{"n_layer": 12, "d_model": 96, "n_head": 2, "n_kv_head": 1, "head_dim": 64, "d_mlp": 256, "vocab_size": 2048, "activation": "swiglu", "norm": "layernorm", "norm_place": "pre", "norm_eps": 1e-05, "positions": "rope", "rope_base": 3660.0, "rope_fraction": 1.0, "qk_norm": true, "attn_scale": 0.125, "bias": "none", "tie_embeddings": false, "parallel_block": false, "init": "normal", "init_std_qkv": 0.0617, "init_std_o": 0.0, "init_std_up": 0.0617, "init_std_down": 0.0, "optimizer": "soap_variant", "lr": 0.00601, "lr_mult_qkv": 0.4, "lr_mult_o": 0.949, "beta1": 0.95, "beta2": 0.99, "lr_head": 0.0134, "grad_clip": 0.5, "warmup_steps": 57, "schedule": "wsd", "decay_fraction": 0.831, "decay_shape": "linear", "final_lr_fraction": 0.1, "batch_tokens": 32768, "seq_len": 256, "doc_mask": true, "train_tokens": 103300000, "steps": 3153, "dataset": "wikipedia_en"}
Each number is 500 + 50 x the weight over its row's rms, rounded and kept within 0 to 999. Layers, rows and columns count from 0. Numbers have three digits each. The size before them is the row's rms in percent of the matrix's.

# down: layer 7 MLP down (transposed), 256x96, rms 0.181, rows 138-183, columns 0-95
# gate: layer 7 MLP gate, 256x96, rms 0.207, rows 139-184, columns 0-95
# up: layer 7 MLP up, 256x96, rms 0.201, rows 139-184, columns 0-95
down138 101:447522565553421530479505613551478539445479520628502477490455452415592478517502608533587433491483519541503538486539555543462436469460481503476493493433424446417477546506450437465458526485528502509546358482504551477583553460458529553544542477603454576477478512413537489426503491553504497525
gate139 090:570424540446514567436481510493541607509531464476607459476506520476494565487529468528513542523463372472601506546546510529490545540640483494468528495433538466456534398388498490483361496479490527426544487584498452565489458470545442517476499548471543397523545474461469519501562551465474518531
up139 098:538524534489542470495512490489592463534539514485460357474522517454470529457519451519542506508463432516540534460472564476489485590539319427530436435497486479413489469474590471427478561445485604536463584522500512500596546479494515517468448428424424435477467440470459456511492483507396464530
down139 093:602522505490407549553506455516552419470558492416486525489515574476444518535502517498543492507494434432499404526471555540577378508574598477525534489464479530543453534474517433491449516452491453519531537413456451488405489539492375479481420465496533538516560431453418443607537571508525522451
gate140 103:487537527534479491345572461487542500440458437436484531459531618576575457499593468644450440511570466458534584536482561519549538451493476478481547500545506597594469543486528442558466542484552559516543520477497547488465552486493495473507451457416480390512527531506491416442513463472498539509
up140 097:458660494550511508523593454472584516420446545549493489521525540458432568533499534572518441500506475406523487531437454520617510539430441474467484527597484473548566436541503498469453456500540419384540525538525486525497512429587564462455504592492479452508509489443451488442492504512477523601
down140 097:579524522455385430504498522497517561459529420411477548469567504489573471566546384537511420462481492469501476420546480480527452509483552487459598477649530533462576499486499563557539551521504537562437484497466534480567500421520398521518517447526525451550614456466594471475469496452505506531
gate141 108:445496506470507412478586551549600502478484487487511420520515496426564514486453513511510605384505570493511602491499466463420522455530551545523504498537537590450538542543475470560541481475471490424507478520469572548517501477550465526385513594539368530503478529534488402485553386446517571480
up141 103:506501498464568461445500514507514486565490555466478467453450512492512494482446558450592478495396489419504515524444387583483623430528522571458505510511473430477586636497566576449506498584441424446501521459447452556557545453414585528435437496515469595471497526495482518522513518435536528525
down141 100:526490536533533554499478406462441584483455481571482497472468424571450556512600501552524507501549570446462446532474471566601427532446508524501531459485409517508487593560447493454427491540447476501481517472485504547444545420368557522613486515470451553416438474437550419499456492455463527568
gate142 105:388514534454520497451526581451438480571596498389550358504474497502358535492501532509553481485476540523461517535473471529548564454581459551511572539522513450513476503530475580534515568548539531468453467458507546536522643500467501533403560436514403552423472502486471467524513533487499478538
up142 101:485507486501580545533478442478530512491520583478487532518460497630478462522436505516533486493395458449522437538513569535516501459474476479533472515496531516470533454546637518486452516579560521524468469476520603532651498416435538530537595523519447556442425490617522554492581498448510393520
down142 106:475521514506561483564493516475507530548557561495568562493394504423646494401579438466530479507496466486479498425473443463536475538495444508498467456571544457465530600547565534455455507424463465455559493507483561527505416509445468476490571448431560538550523537402468583532573478599512575450
gate143 098:562511544508484507558431491509509466488485455472466483422444593564464447559625411539476495541631457500476469565467534435548430534480641451459468496539496566552473490479487629540520477501369501488488499493431524534526576393493478435503522442477522513506477469469576462510468558494490518461
up143 095:519480555565566549511523465497521520614439474522522459492449488498500459472385534435516510528559568577530446448485489502409464377473618600524595513597513534587554506495495437529606409434513523487432522495473520538472546541578587499426511521423496536505481487488519492464529521529494465461
down143 098:460418456495538333479477498566418580479546515528530576451590549461525462491577467475399498409515464551448551570443478521529528512587526432502501550561510503484502498500486523486444468438485487477642538543504505489562509547533444445469513508505457525497358510473490453489401511535492463451
gate144 105:488481519475437541519607463457471510558475470490435396566477468458570410455501558472437501385456464619536582526478463497536469479523513495554501497396463483575509526493493557490540513505482464492468537470566521544487506534547509359458415545503522483517449506469378461551610531454558426483
up144 109:479479492514583477501499446537519587353542508438562472475495591489504528541351420478561433530489529418531571463510520478483475528526457503494470583545534439442507475525589565583536526481527562489432489522495572553499488457491513536529630515482405511503596519537540481526424453463466474450
down144 106:490454527591412542554494491497460570505433470504473466468442498524411483496513476480565644513490524480554417488505479488436442515487544463464530408444518489493522408560409422451495512517540526518544481559441398530457432458509414484548449446599532498533480534533438607513570534421428498539
gate145 095:477562497526509489576542430512495535500535429464481446387498488540535594445448500549557527539494463598481506531564525564512524478617467538472556541505472512543492564523501374612573547491495533568435577538504565455498462543477399507479428491547510455581485480499439542501530530362472459476
up145 095:520460452517573519456430519380545476445447505531488536505484400542499564489543531441465554512468528485541513446526468576507496539452355464645486478400564468453461470460577561530512550481466500544555556449458490514459579540449512512557472462477483377528460452548409465469564512456522524469
down145 096:472527615577481513512551502455468528508481545594499416409576620437487525477555497552496564452510555501437511424474504480520445472468535446467460518559532537485494546533479548527519483545469496461421561454513451452479537437416553443503571505515418534468435416606470568585559584530519448438
gate146 104:526546503526532489492558500507512447544567525478450543492504558495500448604597421433495484490458526410448485522471470489478531461538469487518515486449400562495540541509490577428522519573447609460515559490575483554593500488587504569612402501494436484489498649420470520426491532495475574529
up146 104:483538512593515541456526528461510480520507506489493451453475526445550547493427546508600503557403470460490514495567491446498528598537528541471510489538515429492552480543466530457512516473500579456566404373535459530502547307487547525427534456439566419496421497541488575497405446463487514523
down146 101:503552424523457403499506413475491438484501465522607490538484436502649482488569514561509572536484477596498514477518573401520453507507480544542443480519632411490509449483473491452524546435533496456449506430472565547468544501425421464536554435503476539559492564629532473492445526486499522502
gate147 102:448491452533509468589488463582511418423533515412608477519525525519478511498510568514516425511536424504486452551507492524478530482480490503524496556512527556432487415484482477438588426579522484537501449430556536398515529612501485466480560484409439503494648530401538493460564455422425507479
up147 104:473428552503475483437523456446472510599541485543491523524454504491455517560466413486509544498536503465562472390449583532548401453483619463512537500473522417549504609482423453476468517431436578525386401587488484473494498520487535501538543575525558492537464546517524482529498490579623523535
down147 102:500553562580484508539545542455509442470532437527439464556578506570441485461444602547534552539419512491543503415406506506420490522503503452494443465619503542485501589486600421436458577436564515450497554460388524453532411514470455497490492461437498508487413531497500489509557539493568486424
gate148 114:504585494461463572494564471531498479554491498440541372553525531502542435642507546434512526466522502474496456489551493487452455537427460422427540568456521535530475522493521566525580519516509572451472480499485444569402528436435503495457521473518453498488514489461405610571530601378525436505
up148 107:486527554490505472480529546544501428549404475624422544531521574464470491548429490541587471494520524453487430496432537519474596474512544601563560502442351463457532478536514454473456421523548517521513533543555521486480497537532572552524427527507522449430518493479620481470419466595468549549
down148 105:600508501426464489495524493462439502554560515542502564549550469548364489538380548537494468527441465564413516552475511595511482443469519432466553518522516557503603490481510555477488461546475631571386477493544541470441480511467472534485468416445561546512475521555490603573487519527458451501
gate149 110:404478550400412529433529516559630475435462523558535425550557473487519496477466471479517504503535520497467515468450444449553529474474536525484539529519521454602411455577411520520627529498527497459474483538509458544522465515435492433461484450587501454537457524535560469463544566587574594580
up149 105:465473434419460424500494504568453476501449475459464470546533468510516545450546475466394550594564467482442507509480519491484577441567558435479522565506586570494408454542543483618487461500435528421510584495509620516427620509447500486416478548520475541538502485536522412501547552523519573476
down149 106:645564514586441522581520541458533550543457529502533525552603526532449473508407583514604482538465483508505484447517511610547460558534557444541467499484529477464546492524508449431480500362566532471451557454424479472473463559440492482484491527595518485532471550473495512491402505487533553408
gate150 097:447409410501435455574491527531541533552418533463511468536518542462601493523516384530566571463486559500443497471550522591569451506586507393458552455350425459538412499546447485500515598503457450518484558550504468538481475467503486441476513499543454486485459462576556511532535492488551456461
up150 105:516576465516407428510563421468544529515557444481491452466506562525509543574485527591492615464534507428513461453542511519519552485521487421607488564470484508558439553447439473573508551597459549391510522542448492531492423539519549406444476532499536584419533505434571582549464481518489521535
down150 100:559507541496493507472500402489459510532565534567539439557494507477535576514482511477541485539462407522510567504530574517439505386541421535558421438439587396409460548433423465540515432482565528496485492502618585536482529456422449552505492491497444527512560476471530534491524539599558417468
gate151 089:426466485481498524505532462477484504566457525477511620502497510551552496495472531485548528415504443483598512582504362429518490484508462435469500490517401521525553447490469553440510511538551426484496521524482471448436539523597506544570431543471491482469561504484507432393519526477552676392
up151 095:468496533437578422436554519539495485459503473410470473529500487576517434541578418568511499509505524462441518491359475484536557445510493478477455532546508599458522488494403622482476434607533518519458501518527571551499570543510455552569546508486437498438573439515531445432532474493404534417
down151 097:575415513481589465569479480664569493487508461477481542442554465517553492491512412579474549537466490534499517500466424517391456527549517541478512489487444452561604546532500520445517490539474416561425602569549507545499507466513409458458526501546450460451423515502422582529462539458459450475
gate152 113:424532571446500513426545476558515502559488489421503526543500496511509505515413479443528393563513516462502541526521528501533497462527578472503524428489459543601493498531511483488437430461565466566360499384564492497526524367473443592519538538460410487511492549541580557437470395484494479561
up152 109:490576487464520569522444464510441511516427494509462538467468470581460473473459539461576505423567525550557530537492383533447517482477441522633573459507500503571451437456536536458453565459516585543508495485427427473519460520589477595530555518481580568446564499507542364524489480532581534522
down152 101:516568546526568460485529432598445479442520551462511463399526543516509477444535562419552421474524500533428503355508404527469576517491418533504472552474517467477489474438488509457509439488438492620506449491519468555523433442521429505623475528466563560441471406470564535498515446546474510515
gate153 085:427497503419466441513519452514513554460504475464499528539475586557507497571450464464489510497549497522494475516504529460589435401480561499524461540520647612555470525605428481434516550551523458471432416500488479393517521457527523450551583516511517521526453595575567426538457472576511464420
up153 091:415476502412428470472426555472542516457465435482546465497509461461511504509475498428437569462545537546510515510511448495521544468453499471405557523574566527529504577483490524418531485633479546520480464479452665502506612468512440490482456507508447591513516565517557500479444398488389472554
down153 093:553503472530543488442559421584464492513441504503413525487470492444496551487470500484509448470418527515560561541443493515499476499602470555479430402445528497572590439515497459478517431468455427452571442524482418514478535626470466524482599553418463519529534488551454421606502550473514551394
gate154 101:487520530516516509530495520526510409524510477469613469516633445529452564467577554436432477560486525442505459516517568431454474500459530555552436534491492527480508559619484569429546493539509512487403449511453433445515459446523445523466552448526467589587496482510484508417380485417422563537
up154 100:516439393569493525544423372505529523394545484483486454418555456476493527578525504515594424447445546512550434520446487555609503530486479385499450530488481455535453531521437596482512438526492507535614492460460503552481511515426389479524461485458518467526508449558530574486456524489554511457
down154 103:469515512434468541520553535415505636452475413487564467440510564456505542453495448598563522513428571480352493526471510507478483507562535541526490468544458614466566442503429464534553531552431567479506539467488488450496451583423444527466450518505542407510580554547507462440456492461449521502
gate155 105:513453576501417526562533489570522399433517462530444422475537547593438545517525472516453513581508559486551580429522458508497458495429502511496537657470501479532515471492593554450450566513439521545452433495493545527567544540444519532492513556422593500459482489419575515524532428593468554509
up155 106:435476387563461534450587539506453585518485522543563471462453546460449533475429449540387487460463503537536541490501582438453548446510545470532529492511489528516535483538561522578502552484558476581593519525479476565586446392539413484390579524511509524454498546532542577548421536540456485450
down155 106:452377533470594542481480515507522428542571475512502515537544527599563521466542478448493502591459485429518516535519512434579517388480502369513535469540493527584475454500501516459441486472388487445519421464484471469483483526454517552451442443510561553491615460467540533431521529551464562393
gate156 091:541470445519517575517502532523465572494499521461453503504531439506544525581450491500453521478472528520463526533446525510548541452490513634503456460357554473490526459548470477441507487467406591439357428429564526458569475587612526509497488453587469499423498472431479432511535406464486517531
up156 088:548581411578503557506510539556380486518460576472457418541536431588471588427459482519546540600419450504462546545533530514448470467634397429528424529555520467514520439523486549541483522453473484481535434562493510511496450518474557532447509543523425518476432548505486501547495441450521493579
down156 094:485550507513515491497483513625530427483460544507518459480544513495578442434429509430542581443382386532473447493333482377545535454545516497484589572532429479541526541544561541578460490483495469403474522422492486539506464486587554446522474506481501489528465486465465541513505569484506530523
gate157 103:541516527439423474544544600497364582467598504540478503513542463572427455412416507465515497436490439455430552528479537498514542478572485460487557540447481463595465481570466448477520569583474426540468457524592500483551533451526451555534523490554549513514520483543531424431537501625477523501
up157 105:493542496618511537421468463445506522469465493575542426506330504459493547403543541478555504491571486502539582544540515444552455585430472494574504508454454507465478513546508534573486471567605561526596476450428501506474530482468495451539483505454402571490463448491480530449490407448533525437
down157 101:544554522481467553514473543542493453496457513480454518527511480565505471505415475376498537454524562546471499450405635511498492512532595527502544514456456512448499554523390512591630511520524474508461490547512507530530518445558428507462449431569500492525420554437555454393605585455551467503
gate158 106:509425550502558473559533587500406521451524569489556405434432473529564494480507522509514615438494502429566539475594534501440605526518577411496508413418475489506508481512519537445529575495469553526463548544509478463532525436513441599514501526472432409546468599595509542492466514524447479523
up158 105:524503531479500462463483417589530394453534482535450513493393460389490442538592505522528537479540495602534553514459604555528497537515462514514463556585570526509469512492453526525502540493550468481514631497499438526427529507460483449428468505455533546447527508360551507591515530448549497602
down158 105:485488589580516462498425463515527496544527488476468526503471517488395487514460525541493445533504485487516526388503507541532591481576449556452453534456539469442555451526510405441540463433426468471556500533490509454510447565486335482495477488645399548412526508447531534551546417467495464557
gate159 100:510496498502414570598447456479556458539461371425485465552509527569470454537431482596442509528468471480479426550519503524510436576399471474507492540521507621495544550513531426427493542525560612573491452551472502578471510551476407494436460490415499485481472487430464483563543547511575494503
up159 105:404557569413471466474531476562426508493485558538418503553484473481445486573540458471554391551512439467553478585466464488422431395540526495536478554550542503461529502539408462558428582471545496513501456486434424519579575474455560468471426546490498472449501569470553413488415493432486479502
down159 103:498484512569509516486461505500433456551524452424484555391514490462552511480511496495503507454525548448435557418549469633418575469441545466576552485482469456419524521451619532556531433496541532436501448612482532425470545525427588476460490519465538531469529454492533584470392541553429491496
gate160 097:474453516483563621483392441539565451495389474388531440517446506498398435513476527435516527517433503529460556529519480468551460521416540510487493500452510518595478496526488503541400596565535534504475506483336520521471486497481499530485427475514517491608521438471448544448520500436524452556
up160 096:508500449410468452522530461456512460515559533583430487497430383469503494561553522480519465587516473538452476528487343536528532560555424448513522467542487437431443505482414482503519540535504468493590454500460543520466555477464507457482500395542556510528468421554504474522580591530523578630
down160 096:453536475427432442512539557585447478546529454489546551451605623494571446475456549526496431434541559418402486445536484534497463514507429546535554383471455475563527544551466514443508525463453478455522490536495498496539516566505563514451510548513517433495516628547535424530511491503484635503
gate161 106:442478544598516557485452526551541520522508421483512512498511410577475495500596547489474592452490458570465495533454547478438403507528428529503555511436453528490517583413465541454539426476512474525647430535522456533457406528525384496452471519499453487513444460504439540523414427563566516483
up161 099:481545435524488465461500537505405502525511454494582503476525545507583516395442484558478368564514489560431549543486479525503522543486520455511476457431465535448544407533526444484509466500547386414543519578431537489586547525465449562536519559606496492514513645507505477409580523472521475502
down161 100:379541413497478560486428520507529382523511438551483584520457516484445420490436527460439471464552539481519611547517446468447514486590454502583521536461474517527540540498439441511444375530605549563487375509533517504520477441499510543457518479466452543493474491429403555503504464544545482489
gate162 106:513545411485482472539449454488627455492533493504445484409478544502520574520599546442501422511537516480488488549562428509527603493477503392419528495472608527498476426537495463480519515488453539476514545561499492497479504609451535506553545413452543436605483458487568476553624472470572490450
up162 103:453493601537522523492575589423435566487516457579519500558512471483438550460474547523484466480554562554492513503456587513435428406486435446515460447498564442454475537457470583379480497507491443524497496535521415493483509443540458507484542605564488525607445459530377509484423529458492519431
down162 103:483434467573574466578414485505539544496511549489417507549509431523527536487501464564619494504523498494480449455455457475506517491442531490567468606502439527438451496473502501514542553470504379585541507524557526553537467449494497593606448391473524387444503558420561501551443477507493513403
gate163 104:531554461511506526466457482541532415458528410488540501476509475508473554603475423489457496506517434536502471492578486499471541396481444441587494491493412517624519526542466530543544495466663556503417522415537471550483411576458459437443499398539529529483502606548506525488475499513432544514
up163 105:499457448522461570588452438482561502519502422553453439520515504426581487487554482543594529470481527348487516477522431523521498552566522568393585431563480520507495526369502424456462494485443472477567445559471483530481529447499428463479540529486456595486477534552591496506494515399459485506
down163 105:559431563496504484462504448477424471512485554545566509481439571518536496493493440526489494491521511568551450431595487469552457523530466442626592491472423514360515573376483588507521528511418486558525548524463427433527460525527450547506589458538579488463533570487454532488545525571489514433
gate164 097:471517556446449439524461503400476530468472560567405495557447486469436475548509425548518552485578478472432518632540468547553444407514542520476488492498500568498543471547467464592482425458522450456561537483485382489456521461574465606551462549475545530383520498478517435459510509557507415484
up164 095:527542437515534476521537461519509548489519482502559492500417561512501581416548511553539559401549486544565411477568406442537524609572491519514512461486593451481473493485463607453380489500530471460487570465433513500432528519613518520465403535507556498493454410513486485586557501503522410476
down164 095:461595517451502418459439475503512452441604538536486425445562503506461355552474571517504468550552569486444541494604558491450494588601427506462512526563465494526441513510456525511559499543465567432428481542515474568479404525527492442490451519476574516473516452531499459532405451565484515570
gate165 100:446438467563472516479605453457599416481431441344519510612436525556538490544449506489491513438475467478515464415531476503492509417484473463579459498509576637584466485473468490477555424479500465474561506533521421530503492545539439511519520506428472551528556481476408453451471470495492501429
up165 105:497466401486524564478539493470471516575470467539532452486572436398432496591497543500527502528508412528546465540537429501467516431357545486510570411499467421473448484558517510437500516477551575434554545496436483434503506536475508566418440406540543468567471481542498500549504399537598549528
down165 102:411465577496462544535439551534414500457529583511478456580430457536471590521474438517533456483571416469438540523419504429484598484434447487484465538511517454553539499469529422513432468537464446478459414569437492449500484517482448495492574576551416534442550526519439549455467475539397503591
gate166 105:508535568522514550534533398479524452603454517458472514542514500458535504563487513566522489490441522565590500514462473598479491473502533609476384585476454598479511521574456532505479486447471507493394506536410497617525569454497523457428502442441464529443529488425506506496559516379544427472
up166 104:369503428527531527528431469515526481569503536506539495529517488478496445476522488640445518529445506504505579408422563504457460512521453426548534535468470528473423525587500533461560500484606510564432520452477488442452550571594451436531495576470532492530503616483505407504394451492463545515
down166 107:398489505573500560438472523506478511510462517493453519408456415447462539467440470486485509579498475479565398526534510442490481562535514529471519536467442485623485501474479386561497480555577506525553431512537409444496494399413416517564576464492484469453484517479539488428429628498460543440
gate167 100:411402572446481502488633516465498495510527600429582505509481481505523521611582550558497480441560520484520543450569510469462456483442511502486489483371509517437477577497519500520468548513499565531447460423526509480482479446384497569592490504467505430525485529592446596488526481569456446468
up167 097:499478511483528601507581411535501559453529565476446596522551586500528491532525595470402512500545463513553548512467427488412486492513478581440506530567562513518448506493529515484585564502461423598537580432527400515533523438500488426502524441474566497434440513416492562446502437450563555484
down167 099:561529587449448488464568560510565411558429514518516428540541446478559558444463419565549487441570588485545423575465521449462539395519479523488429490498495492475487581430524476513471466480498515518569493551539527585535520419505392477465513380562497503467477532508456501489458404591485457484
gate168 099:563508434456462486554498492485533454461498454476466424379586583591465363512525547503448552490466490408429482447566539465439504563512459448494404422525475434495584528544463570472465560547471494475560492590543481486574492555497495458485491421487528437484537477481556440502462505475440581439
up168 105:464481512501522508440466516401506522538586480521458519667500497528454440484534532441480434533580494516542400543408410537468538509597521502498452560495488472490510504422569511580546417550436539448481417418434498472554496544519474488464478480432518524539443531579457598542437530528549539539
down168 106:393514494435485530503522467503437491497490522568573421467450431571534604473448452497438580436459557530462477538573557498506535381469467556505578548524472627547456446508521483419435523472556494489423502539504555459450526495501523435471466406573568453530499453463525445487524458415424487500
gate169 098:409475430471613445508563473485597501489539486437476460492460528558503504478562452478419489457542479489503594578363428478464489549525549578549505512530468558427465509599565551484441454436520537488481535472519490491482463440402508596453567490548485550454523527503607445558494518528459532435
up169 099:537480539492543468498500490569516454512493435522483445512472501547534515466492463488536512540460545524367559503412573522562546483403463424407511440510417520509524398523454515567501542497482607434385496522543489458486444513473516460568509556552628528572400492519472468522463539437432594502
down169 098:540501423521540495424518442523466536408525568439517621431587551550531462579415521473478571466452536521487501507592511504493542504488470507460542543521443485501494551467501443391502455503480527621470513434507594526489501512434485540421411534512487464472516573441467547469488516579519422369
gate170 089:433532443562510515512510564522546423457492561480572537554518477492440443521499494554510556455428650469502534504434530559495447520409557500402518506539462495468503420457536606549526449486433440576526425450501434503568524472462438451537561561408529474527606460466471448493535478523495410493
up170 098:488501549490447511465555555459449551462482479483565515491493535451430365526507516585396521425437611584545474455522569599458556610529443521489489590506549506513467372529495613548462559498487448545418535534542529451545487508445512475427489500492507509569526528542476565512479557521502507502
down170 094:505468574509437533458522406457612577490491412500591572416434525464569475504505468402468519560575489498558506461549476511492396481528507503488471494503407496557551462407537530473471487511584536462407553539493519412442475438530473436406467447480565492431507422540445501529466577484501485503
gate171 104:511513469548479498466397507554467502402447529512576529504514460482517594484417436574500467382462511570461436454479441599623539511469493501561535488544590452553427481477513466552493486468538461491520432541538513488525578517503489475455525540419588438534543420518565555465544484571395465508
up171 099:487442415536455582528432480547480561575471456389553441556430466525441492497471499511519528579442438549505514515583569412538437432443494540522522541496479502500463473506563524486482538538607525500564487469467442502441480452435463537605495504499475450510529454496507427595513513500434623380
down171 097:488570494471472544466509467640521509592513455506503410566531522524432579426553554466509451559517432442509381565555558579443485447528535460449546467556568489426565498544442562496476475475489535424491482410482440582527458518496465481547445454465517561440532393489476447483438498454517502463
gate172 109:479589526555523442491509595582542484468577561540516461467480531575497492599462437521500470423556491499550456493439505503575525424484550458495534449442501586493494490519507408438463539534462498469472468365496521508541407497498537458544539429412516540435558568547459499430443385535490566434
up172 102:555502459499545521547580526598489441475523481459612472522488550570437524476483547457542450457493510522614527426522532584407523539447486545491534447546484544484481574539570451469429414468511526537532508465477419468470520570482478488399477454423579551460572517498518510591516449450410589562
down172 106:504509530469522503544432549514471458403626485499571501567523571475475499436415578469527585434559455525583558465493461511331451489567562539527494480519480545513512568547493556491472548606533500575520439507503486474479512501485471575434517524358507573547521495520503538502494520471493452579
gate173 095:503617503463545566447481595441514472386461491410466481588519491527500500435415564469484525531501550421501478593523561505510520471537502464555434496477477551475469516495430561506531511550474448531403486434497543508413444392442493429479554472517547403465535541581440499526529467488425414544
up173 099:519409501467489436581497447455543524448462456540551475434412563467541389490573512612514539553485567549432571513562431470539482578494481496488527543468489465484533428399534501504540595574438612523562488531511440429470537512484535523546501568449469459486491523468575477568457482490595459466
down173 102:605469510523576505474467434513507539511577530519482549491536445602450529507506450477584493507449488552484459546474533512507575551488522595459457538623424524517493544394501548583517411471528519542397497555527492512444528536491528447411559486574366544497516485491464588460532520472435570461
gate174 097:477476473464549443492444546488447509532433495469481470483492495629552551543558547537469489541530419481444554444545436511513470479489493580442500608472495491614529441557526544470653540534426421467411499506535508479397581527510492457474527432524453576528498553569566483571474531554476442491
up174 101:504550606541410549494459544612472484392479507498456530590530466561461502525624462517504552481565493498573471502551491347428518415535515489482483483500465502574508421471461566498551424512493520478553469530460473466559433505532576502448499457559533530556503417543564467517422508494564513437
down174 098:506435486496465458438469428464482493481543510446546584537473451529515507493443599438563432383521560586474464510455590475551503504531535524445518506487487530392460518461441464636433532480558517503561505526551475521455492521461576446467588427492556509475636493447485570504520398525456498482
gate175 092:491424479519493502468525522536452476549447429477540487490517479455470568504456534451424508585362514523601520652513466521494437440484480551443523515480511521509677574463438469481516480431480451526454512483567454463488555478554458528557495550493516390549536475402524518517544534559531442488
up175 095:613590456437534556445496465402511466501544455528456457577423499564480497504442415487423443597412455544458400530441505439561604534541543506448485447481526503471526571530484389543570534490488509490520461518437529441494500471491408444516530491532585557417564503548503491445517483492481514519
down175 098:481504446484502504417419519552543566495481447501481502619517465534573417576524439474476448514434547463513471482624513492451623516453490455419508516483479462461472587512446521470598559531449445565524515466513445548479610509479515500518553521399391585472472509452547469472557533487554506558
gate176 101:437637517537535436444509526514477380517394451525508457564455485548501509488583538553485471546561542565502390597494483492557521518522525569527497486487464534557467473577588566513474489566487581442498535587585550531459486458532524489475509496532471455558495458436556466569484542372506491462
up176 098:505508581467497509580585391508460608511440529369517426502371515577488601534470458517519485593492474577520545491475434553496569516504495442474556407495555541484487514458470548398433504465551555548511487521438441520503512383522433498462447486490462459571501507528463511495450492483537478528
down176 101:521384493397440514533430592466542514534492536501488466463496497497548435399463474417517525519465428399526561511515503505491537582495457408433507585482401489456500477463477561526481528480387506478508469461480553479592447459563450494486457528583433535514431509547481425448575470554534419548
gate177 109:474458471448456660419517467498594482521486552381517523484410501566492505461482414520504462502488485573466542523557527542462516521516486534430480507484567424544529411490423535537444376557523501537486532453572501482551517450581456472512565494419502538425480565439516545562556517490427567515
up177 104:441578527481508515467520459443443613508523513527457392435572539484496506490502474491567518500420538477495400564444447520476482477599453599481514491510476517614487426453468574541461466583416458508478403499496483562455552426598450468479424570523483561409516482503460501549468552477449469501
down177 106:468541472471478457510486528451519477468510577462480510527592575493436527449429438541591504541564482429481477563389527544568532471442608445505537486632463430513436502472545556603503431569538503463469509576555512525568574493525492525501485551564509500511537559514508589414496453576429542514
gate178 102:452596434463481468510562499476507495460531521414467404473505458540568468563450522543436508452544382431468510516343466535508523501423481471492544514548570453571421529526432509498443522540505504503479511519434573572591561533549477430517543441460545537584595477516545558578510525474472535478
up178 098:505447502484504538609555515548535561512517558542435578529624515479491589586572507457536506481498497512440522473555456572448433530508593521533464517409515398444453549520553519486459417627567488497529433512533513452515585551529512511514559576433507524574536434528457548548531546493487570496
down178 096:545516466516453453459448510521553512545441502509502498567549534486509597477560508480541469443514399583472576564548458412486558472574519524405511557452524494453481621467522603528452452521454507390548476471495461523561461510521444489516507502499375507423472559464532519452487565392573429555
gate179 098:520470525481528468549483434510494478466439563597555508491529457477555492479559448458545504433431579420567402560461536508554573479587498412554444475465495469538469507499595520464538486455563531494423439520447505558495427566398517525454479502496430562473441603393485446464524585518484561539
up179 094:517484562571495544508481445455602515487383480568467500478477429513382494462463452516506481480563451473523540518547542588473498427485485497489404514581462507531532478475480524386504493461484474461513461507543520557566619492629609524532477483470566427477444508547561569430517533463590537530
down179 095:433592480461491577555470558545500568417602471496562524542494581421460471580560470484551580503445470493485443578477533526458579526545580607530492459502438503517462486481512503626572495464485518503450463513424500544505430531525497546447499461415454430446509436420444529452534520572451470527
gate180 098:478426496540538596517531523559537569448486531608509553404526432480469602527528490502533496387492484442565488496527518491558440548404506535565530492492527520483447452484443495501475440463522397446475545484475434503451546491561515510486546419435478611522500463378580584449476435468544504443
up180 105:553524480515493527459486513468552512568498537562477534493401478483424388516538483427466482499486559486461527381426557585503519572474529480481562452513471416463512533499409591607581492483494478608405477536570471551439467547538457500504515492532489463458498471388505544426566556502563495423
down180 103:488502477439481526503529480425438549473531547597451511539500538433481418444441573500566559498517554566480545505547547561546452430472470540458485541461407394517560416487391498492525513655401477484454481539428475530555495500478423514559470457495498543508446577466479521506479439526595450464
gate181 100:483619459432434459419432559513577432504459569512442481464493447429494515499478511550609523382468602574530497500550439523529545430538570585497451497429559497554430541403541562532509443530464525513576470489465473541538531482425424548477488547482533439544551460466510517539479533542489503553
up181 104:474544461485432490488528480553476487464489519409393517564496531462509558481538497510456484474539529550599436463562467508512432568464452517487472466558508495550464498572461538511547310459542587566468442430385490447470555598479535458424480470513461557494479546547501482451448494389473453495
down181 102:556523599505557567529449416438506564474493528553469490500567521448474552449413462501554563530553496514489572375496464518360504522571541469489491600483538516542417561551501496494427580547511499484546539458518479493478506495523496460462555457421516502469487505514624470419553451513527373535
gate182 100:458451472536528512541565409495472507478445508565568471531468445457536463469458461500473496418350520596565593512489417467497455519517551478507503457435492442520447435512509549541558519453478314540481556516456445517490459584577535452540505465484514554600490446475449464509522507447483558448
up182 099:454443426527473598468562526526508482469571501554550592463475481529539545424467431557473461523437474508413457480484564490441543489521481480490485452519523509476406497488403559429432504516478477402499583456552484508502503569491509565426556470420514528472579487505570536463551433505462483318
down182 098:499492491487544591587579490534428527496525490591458582521382512441488386413510507528429484441513489587515545572487477560468430557568467579488513499429497487452557494491565501525557409527442421492558549465538502523516597542544468487459471583392482533489480434554479475522525460498517567464
gate183 096:469498512454474464461566516543553563460449578515467490578649386558482433440602533504500417465454439496462482516517546501487532424512513566414573536547502527492549435504489600477473513519479493463584525526473407477505507411490424549483507449561493475425467493514515486392426474482479468412
up183 099:444462490479501584535535542550551604505517583517491495527600496521442511399453508598524470493449482565409571501458480451526545494434463537436444521481515484544511514460472567467482475390539534459582456573428526527430421545510447434487493450613516521470482407477546406462460522521458565452
down183 104:501508509524555522510445571488424533551537493451466482541433545558473506501430510416525500549472471495594515526476485549461494463456410474555459438475423534452444551440483539521409558484504549539491454578508512545462549669445566472532522476410517440610557462607491496480436581534480566475
gate184 101:394475560464453505512539465515577530539553581456476419410550527520385494496447476558573463490489469440571492380491451550472504524528528578508531446492454551487517465484405454507449481485553454438484566551456455526560483417463428616458599582546444460493472478536461521527538508525491546438
up184 100:490567510478435444464438483497381652422514509471470448469445498525532475543535503463456555538561452518548485573493557522455405563535454492482417448556533491497528439409502505553510511564425538593555525584479520481530453613503521577556486479439530528427597479480475533445467474462522547463